From a checkpoint of a small transformer trained on Wikipedia: a variant of SOAP for these matrices.
Each number is 128 + 24 x the weight over its row's rms, rounded and kept within 0 to 255. Layers, rows and columns count from 0. Numbers have three digits each. The size before them is the row's rms in percent of the matrix's.

# up: layer 20 MLP up, 1280x256, rms 0.219, rows 43-142, columns 64-127
# down: layer 20 MLP down (transposed), 1280x256, rms 0.249, rows 43-142, columns 64-127
up43 092:146096147098148092120109157146140139149165123101129133152117173129119105083151134133163149130113114146125136087085118103119093167129161139137110084129135111126134135098116194106134118091095108
down43 081:138097129152153144101141138109101106114118162152110127129150153138148171122099105095108102073151114174120130141107129122086117143131140096127128131120104144092134103125093116144153142147140116
up44 098:111097108133165176126105162105125086116117136127144124148100134131176117097158129139143097149127123118128128133127099156161113124117106117102130135118145067136136139100068152128099118151101123
down44 093:155164126135160132142146131116105128085139124138123086099129138106100149143134082095122116135105140099091089155146156151143183178157174102149117120153105136083109153195131138156129117133143106
up45 099:138133133160108080112128104150140131101140141118111111164138184085138109138100093132140151147120157167122119138154119126117157121114113106138089150108135115122109170155167094153123143160141121
down45 098:109102085092146163092149166182126138096139125089110131134106125150099174123130143103155182104099127115111126134110093148176154112142110136098120136119131123124148129124134161143083101139111162
up46 101:122145133144145117141138113137092153116115143155105138116102123148130164110150086105111099122158160125147087116130118154123133090099146126165132083128157122167073178126118131166112126124106128
down46 101:079175100147148103151101159134130092111105120151138120123148120112114140128109104107079185127102073133090123149156168141136129104137123098097145175131087114120130125170124123097142111106147142
up47 099:144130147149118130116091155094157164133124173115128143123151181143110164198146144149085149134116150112119131137169131115129146113129111132098116149148117141106104138144146137102102122112101164
down47 099:122153112139068117140138087177148171132106186111077089117103121088155109087129139139164119109123108110125103159099151092111125123149107100141194135131138124133130144134143096065137151115124143
up48 102:144108149123118162107128119142125122158078122077134051138105105153178114135113156111205168134128116157106124116102169123170132125062125138127139113119152162153137102144169130138092107110138103
down48 110:125155118150147123141179155135093115100142141091145102147153124134161161153090133122092145142100113090170112107152099132127196174137122155129083120131143137146144130140122150135160148156085146
up49 101:149155138163146124094112135121110122097126126135114136117189095150126122118113122133140137085089134129124125093150110200148129149130121170134087114152116132123122135110193126161134133150116136
down49 101:132122120132118140195110127120106107195102109115157128136124188119137150116198139102128152136099158104129114150120142107140143113140114121140180108149145073109119121158141134130114087102126110
up50 090:143139128114139122120098186111156123150155138169109126113104104129100086149155094174112178162158102189150139112099123114170096109102106133117147067119120121106134172107116184178126121146097097
down50 097:130112136125134147131154123120128146141196149129137110131198116171118148145127102158099142099118126140112123141104151182114125126119115124156167129100170144137134176132183180134110105136129122
up51 101:178141122149137158148077166143145133135076096126118127106182136145116125169143086151134152152129132156082101135133133119161089122123167132099114149146144136128131137115124211132152132106150095
down51 082:107097146104123158131111137136146129101079142163090127170189155086164133089117135143084147176137118117115136107138147109097112139143096157153137188158122148122123061148145090141161149109119120
up52 101:128110165134171109131113135125142166157103149082087124158102128146107125089092108157159146147128143137156104141101137131099095104126128146084169122180151130125136097119157129138134123124171117
down52 095:098126148144101125119159129141140105100134127128137105100158114122133159135112115151102153130125155104100083139139115116185145162114079187178103127138093139125141148122126137159119160108147186
up53 096:125124163094131089135125130074113152125140148150151164166143129153131128113101126151126116134103127116114106120129141121130103139123121126137136152108146073120113114112129135107126155141103115
down53 094:096145131108171131109111164178158133126148131122119115134123095151115124127105110102149158138136146105171143112134133105131127134117140149135164099162091137114086090185137097110155133117159141
up54 103:127139111122130140142122148120131166143058137107117114133155103093091133140135095102154112160121114088126127133120139154170121126144130167130107150142139102146129162125133158116136131139164165
down54 099:105117147113133112111119116146128108116134117148142138127144135158152123079117142133153154122100153119098141118133111130091145087145112106092113124145099161141116147118163132104129120121102108
up55 107:147137159124140075112146090143110147145133129083124110117133145169130121136108157101136114134165123124101104137148131136121099130082107151129131141102109097128115168128103199109178136134141150
down55 110:133139110121112105119137151133143096127104134126114125136131147113155127135153111093110131119163095114152197140119133140130110112083108139096122135123141143113130124136084059136144121126148150
up56 100:131150088110108110113092155152099163159159141119123138112130150104171100167113078128110143137095129145091139110081101153117144142107129150124081112115118141115100104110135109120120112186101111
down56 099:134139170148133133103171106137104109107107117138119176134170105097122170150106164160111123108149124141117126120149175161102119099172105113114109126131082134105149127103105142109148129098153101
up57 107:138129133139151121112125163143159145107124134120077096144142106173144152139126102079132129088113137171126146165093136095086152101132169113107124113081158126128081084158132121147124113130127115
down57 109:132084107115130072139132111129118110094115118174109156164152143144114094121120139105102128176149115145088121166117130144117099081149172125140081086189129136167153135141115125168127073114147160
up58 099:142159130104125112146103126160141133089129103125109147150106142136142163150162151079154125077115124181144164093150116141164145132147162093134111105127174125123123154128108120095090159109103178
down58 099:157096118114132142162110115125117080090123170141131123103121137195132164113141125084103116106166108133141148135146111121161120139124167141146133136132118147156120109119202150127105141131131126
up59 104:155116169118164096147093107113128143157140100133104115096127121105111144089138111098129105150130108098133095103135121133134082142106134125153146113129127081142113133139132177154135118127134116
down59 108:109137139104148150081121122137086106121106160078126140143157131148091155141126116114084112108140134137151161131138116119178167105117116126109118125107117141095147105135158142153126109100127159
up60 091:185120112147094136115146136139117134125121126097143139119143095123115156153116077120130131131137113093164120131179144138156115106167136160101103115130137067119137153089152127125146084125183161
down60 092:124109118086108115149095108076146101106142129157134161137112136149088143108136130118114102096132141133112137119109136109092167178133174126120149120135148169133128111128059154138118142146100134
up61 110:144148136192115130120108096099077143101127113140138127123161119126178115130159136084118107147102158182100118140143092144105122165173133166096119127138149174109142144121135098088107128114110104
down61 120:159127171109124111120132120121172125124124165121135126098119132129092119139091179135121124113136125099160173135121135097116131093135122131164156137158091131144145115156147139181140102138177120
up62 097:104119140152089133093146151169114106113153087164096124122089141114079117097161123149132059130163142132163094124102136105130089151107115125139105114164097180122132149150109145129155091146096156
down62 094:167142152155135113149096148107124096092160175161121111136136131112138126129104126142131097109129154072144127119097143107150127112154174091110129123135140154092114142103120122121130121093094129
up63 112:149118138126164086125117149119106139126120106099120123095149098101119167109132085124153125153112123147089180129077121139114109138169120094135106132140133150153113105149117083146110125130077148
down63 102:115194139146145125083141162118123156136138128117126116088148113085156176138091122091115154149183129109103111105118135158137147134150108078117113109150122186144138126193105121110100118111092140
up64 090:107118157120143153161114149108126107119092135109126174118163118148112114151114105120110190162103125130110121128112128093135116111122090111125119113155136108154099156114089162161138178113149096
down64 090:149136096139084088110117101121106175105126124114161096150098128097115155117132112130146108088140135161151139145117123116124158162100138148142101146111140141098131124123165098108112103114138150
up65 100:094117154161123141077135136124182158105121120109134154165124109095083153153158100161135150099119127129114137100119154156159143142143110118162112122111120105126106139069120083139091117176086135
down65 096:141123155109120079150094144145147129118130102119103103127130094138149117097159119117167117157136148139089132124098182185106142152095121127178129128125129141096108134141119123123146095122124117
up66 098:092126104136123122127144161119098153107117129126121158177128121103107146119104084111125167136109116159151110128112124117152128129095103118145135135088103134100177137175131110172110081132141120
down66 098:200131115111172135128147131080106126173084084091144162087093160131115125124127144148109155117087147151138132122123139103125137118112153167085119099103082184157094113115112145123138130132132118
up67 107:146088109118121132108117168127118090126145141190144130105136093107150097177149127119160149122154140133112092135125147149165127122145150087168142147117106136139141139152122129108131142119143157
down67 106:105137121118107161138121126168125112136073170145124144123148157121100115149148155143102175121194136125150086113109166151119142102164136113054135115137125097121124149137130116131123141137139162
up68 096:165089119145115121074152173117147144098117124122147119133099137132164142149111097142127160130149145126096151141118128117127086133081106108127158141133110101113136138140166105081161113121115136
down68 092:063116149100132170136124123134155140141142108096120132134095129104118141102130126119128117162086141122164148116143138153123135124155130120149105102119115152152158145115115118153096137094133116
up69 100:144124124129126174114107117101123131129131130153088111139154174128156100120173116176120133110128173164136125166104086126118135141127111121114142096119142151084157120144143106084101076139118142
down69 106:115118128128110166170147137165128145094093115112150118172083129147109094154135140147140151151144136120141172082128117140177134140120126111133102105112123132133167154123085125137135086167108138
up70 098:159141083139104160149146144139126114136110102174103074137112137129083163131139096122157090132169092129109128139116087133150129136157124146129144137160131130106159119152119098089131169075133139
down70 097:127139112113118151159125199117117160147116115133144132129137118131120118085150120113102094098089136150115098137101121100105072139128126151110161120126109141114160098141110163135159140145095109
up71 096:114100175133072119115157126178113100155128109124152135135138131095104094136160121130162125125118172148098135153131115123167113136150130116124142111123088113147113138099167131171149173111179145
down71 099:130130105094109141117155153125130161103126168116118184106116146146142148103063131116119104113114073120142132143170122138103145112115105090122106099142178111099156166156098138136086107141135127
up72 099:090122155119178122140115129120055101107076164123062164116139120106115175125097117099091136144165141098165162123135145070154110131146118124122083089084135127117134149122115106092163124124132123
down72 103:120152161110080118197162119126144120189071143147131159106148124100143120133113094137125125138137121106144125139096185127119106119100104127113152135131130117182068166141115099107110103140148100
up73 107:117079145148136102117101135111104138069147130127135129145145125066125126123112146159135082101135099141130114074103087154142099123139156143149134163103134082174119153147119155134107087102158118
down73 107:134128169129088160149153136117100105183170108090109136139135176146126090116133121139119145169108107097089125155117111119133104145128119155155119093154120130176144152152142126146163123094128147
up74 096:167082139141098152146133149157107145146115078153139111111135106146156157181166118109119134118158146099116120114101103140102124154166148151119169100171108088131112111131133091126141086143156119
down74 095:112139135126122095078131102112146124131160133144108161165135125112119146147083129113133113112106133145117126108152106121137172119154121128124123116113128140174134067105165166127140136117179093
up75 100:140143114115141085064151113112120148154135127121120118175125139172108129124140112121175106166157133115145131150120081130141143109125154125117133074108122142088126132093144130099124072099148114
down75 095:155123099112120168092142095143149138153164173148133127130116113115115103112151139127149120140085104115101117091109131074147114105160151124116135095168124140153092118170108140135136123171078120
up76 095:111155145130157142070153141140116142149121107106101083156082148128134120148130127106114122135137133124128099167117102126117108131173096130116127172101137168145120119129161135124123125097134125
down76 097:104095124093140126124123114169081088139144156159115126139125085118115125141129107163145081102093114090146128095168102170173137127117142141165125130115149120128107108099161152167118097126126096
up77 100:153121160149163150169141119096073166143095127148148099153120076093109138085105072127112130115115073132099084121100094099162152155116114156105128130130134158155131119121105149124134084148161126
down77 105:143111130090141126108156123121136160137112114095163148168076165119141110133122149149156127100148094122134126128155115162103127111130094112139125134143108134131118157148103161112151076118119160
up78 102:111099122174116127119153138115091113129109104120118125130118071126126119116129165135146157128083126129149148098111073146144124102124113177124126131152134108132159157087128161162089098140122116
down78 105:144148137142059128145115117103110140137119112152105140153145176143133108123142114128152127124122151158111131145115102133084137154142102145137122125128107156175148126114160100120105141077093139
up79 101:127115123113156124116135177155084152110138100128132102126120136177157133126122105152118128130140126124073102182125149096121077140154092077178140108124132141111159180157136118088152108135170156
down79 099:124128134116152133141072106143086142065036124119122128110115156156052144098121114169124141122154123139125101134101149138081086119123154152124129140178115158085105147147121156129141117107128125
up80 097:107087140136099090112158152146128102115119135097129150120169132135120134117121153125102133171151127129137141173113137122149122112164131151122123145077120133140140101147118151160137168115098135
down80 097:135118113149139147105122140139146134130111126125108108106120118111051101131151118116095182086128135119116133115100093175116143160088092127146143147117134098134090154145136133083105111176133107
up81 100:116079138144134117114147120152110136116135154140160117160111116120116108131103123109122150148107133128132078136147118115135132158080135091140125109118133148128133126132183135116115125139164097
down81 097:116111120175122094112122099142147120147175144178135132131111153117115133125146142122136144123188145140081123120080141102158136128111162153132126123093151131094107113124124138134117144129163100
up82 098:113133155085112074089135136097133146159113170141203106117108186118106082139114166122143122142104121128143156089118158163149108123135125079142114096132133142088135158095124146130122101148160160
down82 095:139168089092120071144162120125131094160141127127116156106127088097125098147132141180105077128114158131168139093151104104156125149130110126117095105125106097165136091060108137172140139172141135
up83 100:130088164156113122151152136098088132124108121181157141153127141122135128122145144152145147112143104148145144151132080129144115167123154174127102104117157109131107090152126107115103087083091102
down83 101:108144127136107100106133117129155141160103123113124120089136111176121107130129085140149122116093151106118147100131162120106105127094102139099135181148104113075156146146153171120110170162140139
up84 109:119152178144125128090157096123131129106135117158131085145149146110141152115133133138114147113121137103125158156133114117163117112129138132106152105086092103186127137137154109061135116089108145
down84 104:142120107118098153144059111166122091112135127137142109142126166119145108168114138125128143167123082159115141097139125124148139150149142182110170137133137155129115105098112134110100141145176100
up85 100:093120114155111115115092143134129124085079121131168124134116118113137159112126121149091139123074105120175100141149113136138151111128147088136117135136096120153156121164164161125136156125114135
down85 087:156109095184135088138129082111161119142161066124152114146093150120153154137128130112141140103160112164093106129113097126141149173105125118151146170075122124122105119127133121142152151138145134
up86 093:125090133132094133126129149138154151146085108143126156173128152190120144099105124088166092131114129121132094128119124080167099145154125175102108132166074111161144173137114129118155097101148140
down86 099:161105124132171090126110143117123089124158157116143154129157072091115111136142140147126164107118114108114131146136113106133156129120138130096156088138132103119134122109130118128101106138156143
up87 099:108139168097139139098135103155127123148112112156118094116092114146132113139121136077140109114146125125144113168170152125113132159123168122052147146177155142128113145116107077096108121126090097
down87 100:134139148127155129064104135125135156156125081091132118107113170147081116130127138139123177113109141134108152144158166138207159164131125142106117157113123140147128125129169151133102152100145113
up88 096:096158135103149127138155106094176164135127117137124111127140136129137073166143109104092111189156123165145125147128128145130101091145125144092154119099137122131127124118139160103134154117112133
down88 103:128148119113181129132106109132139128138136166134126136147111148110107116153170151143129177155140134129138111111169114132140088139124157151155148098114163141104164155140098124170113157153113089
up89 102:114104149120154129134094109138120128103123109155137131153164138134095098112103177075110127151131124114142124121119107064119158149143134106163153133137136116143110130184104146152152140149095141
down89 095:094095100104114149154173135113103138118127119088112132183137117102150131135122105141153123134114132136157105110131145091128109123126155133138119108144122118112085085121121118122130079105177099
up90 095:117089154125110113164080145134109089114143095130101115138125137140125119107108073081134097161111123166100105139094126141139119153140121074181121120118120163149102089107152121073102177145132109
down90 097:107129171102112158120143130132168123108155134133125129122118122113125187141120140117149130133131121147128127161152172146123086154142125129153079154178137131150130090128085135135124127120162118
up91 097:157113105132142136168148148141093134107090141116135131123149146088114138134091084104123083089142147131108129171092101134172095111109080111162141102096147131147131129134123170128173127091164133
down91 100:103124111097148133144127101176116141137151102119173163169150102130145088124113139145126145129115104151142181136126133104082127101114154118111131104124129121116153061143111107102119128138137134
up92 099:139110115121128118145160129118108107133169127128118141145129089088156143106094125121117129116126114129123128095122108119105117139159146169098116119097144131143102147153121146142119134128119173
down92 111:102142105155101130104194129096148124096121163082114158136132099120109121089120129083111162119146096084153137113107106120181115119113115126152139110104146143074146145160107088122124170149122095
up93 102:174130118102162100100102133152147100125141145135154126158142114109126115136115141125110159105110131127140108161122111087159135086095128123084100124074117142092112118077120110099123139123143080
down93 093:142105146127130146146150134137120160111110074137131111113083148161107148104166101163106135122141157127134132094132110134155131157132106100148145128110132130144129127191129123130121098143103158
up94 096:128147140116112127151188125214096132087133132153138089164095089149128169184163130150101164134159125169106142127118080124092155089104165108112182128158158105124131136120170102116154078119112165
down94 096:138129094107093135149133095124116113168120137169168097161116143091178112188106104131115175132162109114103137130130167141096115114133103097112116099140140130129101130130133124140146153171123102
up95 093:160108080118117133159148158122097142126092165120160130147084114129110148128152129149149104136171138124134141146132120154156196138075178125153063107115109116135118124089150142102162145107131130
down95 105:066120159112138107109138148143140096139154137177132130137160141118124133138087122156139093130109167128113109159116165125165157139118093104144149143158113133122133149138116108133139076153159145
up96 095:128131172154108108142109128127078172128112127129149138084134118160150151160094146151179127162153117092103135105148166093125111103135094111141153121137099113081167131125093083132146132152141119
down96 093:147130136159164145131119140133137108114103124133134131139109112098100098138154120138096085131118119125143095168168137165135141154121162112150148170121172096136128181115132160152119179139117165
up97 109:108115153081120120142132099142142111075107103154143070114161167122139070085084108131141144136147148122133110119126128133140127164117158154184134145130080146116131156137119150129162181121087142
down97 089:124158141158117135146105128082090130155133152129093121095127097106104103108109137099132109133161097114157136137124139104151085181128140106110131092117110140126145129131140145127138131103137193
up98 100:111106116120116120127127109169117151116160131166114163133167175134108162132102131079129154121110124145110073128154131170114118115138106134104152086104134144123101145114151138171146107122140161
down98 095:146115154052172163091154131069138118133166157122145141129171118136126107155102137122140107151147159121103134116118185115109085116159141109133125139162091148153176091121126154115120158140121107
up99 091:115140125099123131117120127174094115135132103142078126111117156112165119163113080122157120098155151128111134104137130095156095099131109134122125080119136148130124124149113145142103117160120148
down99 086:202133130135156138122134131103127103130158149124119130139161133088100113121141132157177147111104131136143090119128131187120120090128111119123114127123106145146141126102112136099142118105114089
up100 102:118157173168116091109131120058134117132165125147120127120139102134159113107108138127112150133145139137107161123130150103109124075107141094139132139128143156159149121125114085140129137115142103
down100 105:119114141094118100133104134093112145160065157110102134170098134159129096115151085140122121145143127115193103131079133128132129136166133121105147148147106122135115129105126120186142149159130118
up101 100:101116096120134127104109100121149159120126103130195097105151144117125092077119119186125105184106121167150135103118123169129156136123140126145151121153100140091096134143117113102146112155096141
down101 099:118190114122135123111124116128133127138113111086162164105135186164158172123154092140105144108095136120130126149111112117123135104106122090115118151167143121124142151114144095115118152104090121
up102 107:138156110089079118106132099137141122128167141164120139107113096074192138123149117164164158136157141116095125158145112097163119138102120150158096167135117142138153135118159109118078125153097113
down102 109:125147137150148150098148122134120138119165154139123132128132098151168127148108107116141121135136084136122097169134117138137099122124126112125139141145151066131097151080145124097074086149129138
up103 095:101112128141122140148146112163095131112136165108141090154147116101126134129147158160175117136140124143112086114168102126172139166132157137148135144121101100184122134137121139091131148137167099
down103 099:117165127122110125133131105163113139145134096124125147107137134111084116148114128124145114092139096075151129090107148123135155121173168129093143118148142094103096150171084111140143171151144128
up104 104:111095152135123145095147130168132150156132135128125094135163145139098198106146144124112100097137176140138166112139132119102172124119158115120146154115095134160116132131119100103157129156124114
down104 110:146111116124067138127104128125093089145148159151131145115128131139156090114165089071137136142135108093129090156158068105107126119133129118136137091129116149157147136070163165167102135146138111
up105 095:121085159160124134138165080146147066110103087140118143149159144120134154154162138121164124123141142136136134178118130132146098136140153109166102135093122095102144168139132172112121111127161109
down105 087:144164130180143086143103168143105176123141124120136123134153128123123116091115142149110143126088126121131108173099141102117149127070111126137119110099145130162101158129154115108109118122170098
up106 096:163131142110101178098157098115078115111119105093144149129137099156143145111131146168127130107129150126112116122099139106100112152109128131106136115096154112114116119136112116108123142139086129
down106 095:110134125082152145129085157165110102092150092129108147138098138127167158112104084129138091179130185121072130096149120121108133150153165173144116114170128147123098100073163130161154166110117105
up107 103:158155170144117125164130102139138087141096115151119104137136080123187150117142150107141120134115159170170110112147088117139128089146097159150158122133100175150134139142119118161161097092105113
down107 102:129102157118096148130140138144137138137090100142118145085124139112138154134123135089104188145148097108100165174137130087139151150167154127122091141147111129129123124123137123111137125149172119
up108 094:095092120144168186087133171141122111085102093142164115127161135159121124125165106155132090119104093157155090148134176155105126083144141175089132119123156129138148104152154136137164155117092176
down108 094:168132147116143138161129165142135164108128145132092094135117134132140131138147119098131113158134126119125136163149120135154130161155114169118136091198070142179137091146125129166112183129154111
up109 104:112097116132084091087143111126107137125095091124132149121139110127092107123132151160119100132130177124157136187123131137133148153139128095142114152103108101101110148104161161187090100131106160
down109 100:115137131156120130154133151141157072135126142101064106136161140162142100125090128089076133150136120192137134140154153138147103124116123135132120161119114099108122119130137133128138141150157115
up110 100:136097127088087153155158154106155102153127087121147114135144099107152157149125189143107131125120129123123113127145118160119134121124126122126102147119128100130122101163148140107122115139102107
down110 108:112094133108110129109109138160141131113165146132117118098121128194114139132149114130171121112125117137116088115076111148134168098091071132149135119136113128142114116142108121147146091144168086
up111 092:146130154093187062113113155116112153099128131145148130107151113081098132144119127114119124146168127142120159099108124140102144114088158149106159085152087128096120108109084103156146085127142161
down111 083:091178134101133146091115178081155151132116094110200108134118125168125117147114151130139148102082175125156137093102127136119134074147132113141106107108119097127128169175095141145132078151133108
up112 100:153147118064161138115119128152110154120090135146125125068153131125123153118132126106141095083150114163102129123132146133168118068145142151103131124118090129104133109124153140132096104153107147
down112 112:129121118149132115115143112165122108162143149130111138120081144127125133117116133138119114078096089105115121111114124102148128150120070128144128126125149105146111125148136106135121124087103115
up113 108:085123127096117153113167106158181134151122132120130151123199132131130109159099103137137138099149158141157081131128166112134161122141110144132095109126110122147095112144133105101109077128124098
down113 109:118161165119094144164134171139134107161112138114174084096140123135154133134108154127120123145165107121145088116094108138138154105131096106095119095104125084150092121149146078111115118117143099
up114 093:142079102162086139138126104137132141114154107126125163120130089125078140112117109102122129155127131152125122137134097148125146131130135122132100123109120155124032168118157112083100111134123138
down114 088:126152118161137089112134127140112103147075158108120106142163145124192123128134109159148087138142125126099105124158155109113114107125114101142146134074127103123192131157113155104141122146138071
up115 100:131119150096069128137145139110123146146120134078128099170134121080183133163140177107094138084111127147124108116086144119061118182119170113143076140172136151138098129113131137105116074166107154
down115 097:146174119133108161153080127160106072112118109148126088139160116123111115157149107116099128138129101189109106116150121116125143124163139126106072104103122105111088123123127111148121107121137143
up116 097:152077150148123131147130133085137149175159140116143139124166154128167161128174134160168107160085125144139118096131106088151156154172137147083122135143094113163077101111096153117115134118126156
down116 102:140138099099135111132113140141123131111117129115099111124175140108171107119144161109114138101119162145021098116137103144131136156132132128154138113108106146123155155173131149142126116136139106
up117 101:149142172127151116116115077147124133094089110090122102115119122173131100131130111106124155164130150139106104109122099112151126112107139086136129122131103109153085115153110106140074106119113141
down117 091:126119108157145121165161119141153146119110110134126127137108102106095151118126123108078114110164166120146147142147094142097158153130151164131136085102148136103118092151101121124123144084081092
up118 103:114113130124113153109171169147146138119149088144149170100108118134122105088099168128127100126141153146138137109134117154086086125137158134102130155116143109117148086147115097135113131135081101
down118 105:111099131126114152107137127122109132108100134129138154138158125156122143128169124108162123125166138117087168118150129121087158145120107158170133120143129131124120134182129106092119093114146107
up119 103:136192117122140128108097122158100161148129105130115063125163144135137111147080159169122139093139160129100103154117149112103108156150163129146136097136087144119121150130094092122129136116153126
down119 099:128119106088128112121128118097147101143125178174100144136099118098118145115123188109099123113121129127138132094148117154125165139140123125107096165115162127127163149086116078121135151120116142
up120 104:121116134115130119126165157151119148068165177129117115144077162130158165133131125131144084139129121081098133125121127089104142144118149126132087136111120114125138075156173104129075134145139100
down120 103:115118117117117123134144127123141108109114150094162137139138131135115136091100129138141106206118173130132119116179131147148128099151162138128138140083142104113104096105123116108088113134102168
up121 100:138192143144111144071109115165113137092139108106131148112091167162142072114170116158136145127128150128142150153165144143118157123137197135130114138100114148132076137157112090150147148131141109
down121 102:105142145212180102132117110099106123138162150152117143119135152131100127121157123112094095096157165124141145178119142118094161119103109118134105129134146163137144112103143107138134139104140118
up122 098:123148127105140125124084157147140093149160115160171103137119153054098156135113130158152099129121160126172152141166140145143166118138143140109134129118101086117118160153132114136168103153130127
down122 103:146120122134135116144149133137128119144137139142088113089107110146154111094163119128144134127145153087112089148100056127103173127171149147139117144119123092164158108107125120117092134106118076
up123 102:126103141086177122138158153133141105108107112165168141145141143128143128124117146139130145127137168118153142138122146131171137130142091144120096143139116170124115115095122112117157170144132097
down123 113:120161126113128115098106119115149161138145138122101136175167126127123127156119141108112127120119151120131129141129126187158132146104137097190125139126139098149134154128151143047137136141133108
up124 096:132090151164142130108161125115133149116151142116145101127138113120178144105139112128145126170127164112109176190140115154100114121138141136120142116114120150161109113151151141119119142134116158
down124 098:152136157065131086127112141132175133158142132112167104147127115126114126110092137118144157143110133161144122122088142090124132124104131148148108091124096150151112134160136167097142115119142141
up125 105:088113142126116100127148125115128137133126114105163110132166116116149102144159144115192174162145135136166145138102133119158123121111139156138120140157175134124114162082173134083122120125086153
down125 106:093129122119151109118127101144143110125147154120129100144114131084104123120108130144138126131141119167171176109153158156110139097151127155119109144175124116131137119116138117155090154091140125
up126 101:122089154123157142118109122143184169137116128118100167139114119138165151138125106136127158159119168135103104147110118114087135141112137099102115132105114115089145155152141137163195130114125177
down126 088:134169123143125161138102131127123188110129145105088151135138150084112119144104177097136105156141124143124130089116164115107142136100158128166108165096077157065117140100111140094146116090113122
up127 098:098136144167082116135136132128093137128144131094137129152108160135147100114143121118115090097107108146121137142108129100122128168148125115105096161145117097138094142152095155133142094146161101
down127 100:142114142110129092150130110103105153128106135169210143150075151151160138131105134139155102138103095128138090134081151116103129130136145153138121100131147149165108120136110062154103118137137140
up128 102:104134182109112075110097128137138110138137140147142106095139131155113124153124170132138105134155095107137190156131182121160102141155141115100136144143103116118090123128129133115109113110135136
down128 101:141152095129109137120160125114097102097129107141123138129153168153125185121143104138107171149148148118134204171154141143126147136141143106164126141118142106146143113123121114143109176108130162
up129 098:150133145119076148119179102177156127157110127138099136091139124128120146125131115136134140131172115120133143131163106129160109136139110128127131132115123163140159128109120147105106177119124102
down129 105:138153121099124125146107097116166109149144148130110113155135088182093132115152172126145106148173140112121137094154149121121124107120117129121096189153094184095120169160133140154122145150099165
up130 093:106142116140113112127123095156123126122160112087130127112085100170145144134097113151178101153177137155115087095187135160120107168082162126130124118105113094152160128105118126147112119131105184
down130 095:135131106112113074126093166069172164133130107101120150127141126121103105090082078133131130142154127125119096106106159137167149123145153117113123139131119167121112135113121113102137152093099140
up131 096:104094110112157161110169118167146123099093124155143130142110126123133155130136131129131140147094123143117094085081140149148134142124133126091143123138093109136129139130130145117126120071162073
down131 108:106121130161128133176133110133127114126114095124104111090095112128134142077159099119147114159168130142148135112128136159177101090152125153141115133123138096131142136121105114081119142133153125
up132 102:125113131096145175165150140166135152154105139172125110121145124152126145133133121084163089126167095129132136138081127100108112134132136117134171099147126142149095069118121156117151107107146148
down132 104:124129101124141137117134157127137161174157135117141139137145117141130125149112098097116128152137075141111110154151125164083145178117136115108103095149177162147083141159122123107140129104159164
up133 100:129135109117110141139119144099086119101161111047113083137093138103123133132149104112135105122103173120108092136124129109115118121144158126090093113155135089143103166132144151065059091120078163
down133 100:165154125090149101097122157114109098115118102160156093087147095103117144157113186102141128131119142127139097135142112114157141116134144140161170084116134117146127130121089141151124161129115109
up134 112:129133139149112127095149157093147117102142129106115100106093114086108124076103106142165061169125108116101130119141109131107090144162122116114145073123089112112149104138146144116133140151137103
down134 091:131126119162118142088171104078130118100086132139149082125111113090087129078112141088107119151124114139120141123170172170106066141168128138111083074118110146092105121091115137129128133128139101
up135 106:133166133090153150150100143136114132139109126120153092112126179137119104120128112131090153114095109161150170130096090109118108109152113171117146138133163089105155134154145170128140120108128186
down135 106:128089149136157121082123121154138151106130149100076124126143124134144129130097084095104131150144108108103141173092118105117124117131152131122090117128122102134095105141142152127142119117079087
up136 102:080101145142112131122114178183132144137156130150131138126169138104110157167169121143159151113193145081124134145115142160095158178095149136132111081099098144176129110103119143149124136151133125
down136 100:162132141125128141147132138098100163168166137100138178142153098143127108093085152120122095098106088122121121134126086120126105104105125146157168152142150151123124093121153137108144132153109145
up137 102:115119148091098100112127117143132122097138153104046171125148117144147086094114111149077157148133119167140123141148097130144141112152145100110163130113098151101160144134125136154165125155111125
down137 104:124113141159124141116130124129114106133124158076133113120154124111148171118122145172158129117123128118103105103159119106116099119107143121143102124173178122142088124137134099121080120096128135
up138 104:151161110105144115126147146127132120163127086150132113179127130089146094137155136126140063128114129148124095139129132121094171156171122142122108103075129136105080134147131141115110123124115140
down138 099:118085140133145106099142139136177144148121130145119135153125108091164113128152126135124123108109114160118107123104135155154155105152137107078161111087113135148150109201155160197138099097124179
up139 089:121133126158093134135125178139112138140120100114143098124101198138149142150132150112151094141106086090117131118141098143130106150167071138109100120132095098143109120109117134107125106123181152
down139 094:129146118108134141090127122129135113135123119118137127127178135124118118082103137156141131147137080147082098150149125165128160115108094110124114115148094122143132131118159209108116126130121159
up140 100:106142128177118110137153154155174183168109103163121156141132138098130157118131166157149083110136124117165102090148131143104165112137153101106094103106132098152161151151121099148135136146135144
down140 101:096134098085134189120164144181139118138106083133111132150125092116139119136187127124089137125145096143105156138150131084132104125134148119162140159108134147130120087105141058112143112112159108
up141 094:141064167150220090142118166110096116115116156107106130121141151115151079107126129134137118129117107096122141107157108160138130124121129052080194121130156132115149166170144123149154122142169111
down141 098:181125105069122130129132110166134130146114170109138124106169097087143132123120139105115127094125092094136149115062133116151160159087122105147103119121118154129159143121133110096139120173116097
up142 101:102104120148088118110129121127096176153121159091123102199109126150129135111124124123120111131116150147183123142096140152132145107151136109151098141092138113130154139120103179120154118098165137
down142 096:121087127152113115097179117120142140108153117138155135094129155104114154170060130151098112118140131169134155057086099100111129151132084150117136134094145153109122128151112147169110117140123121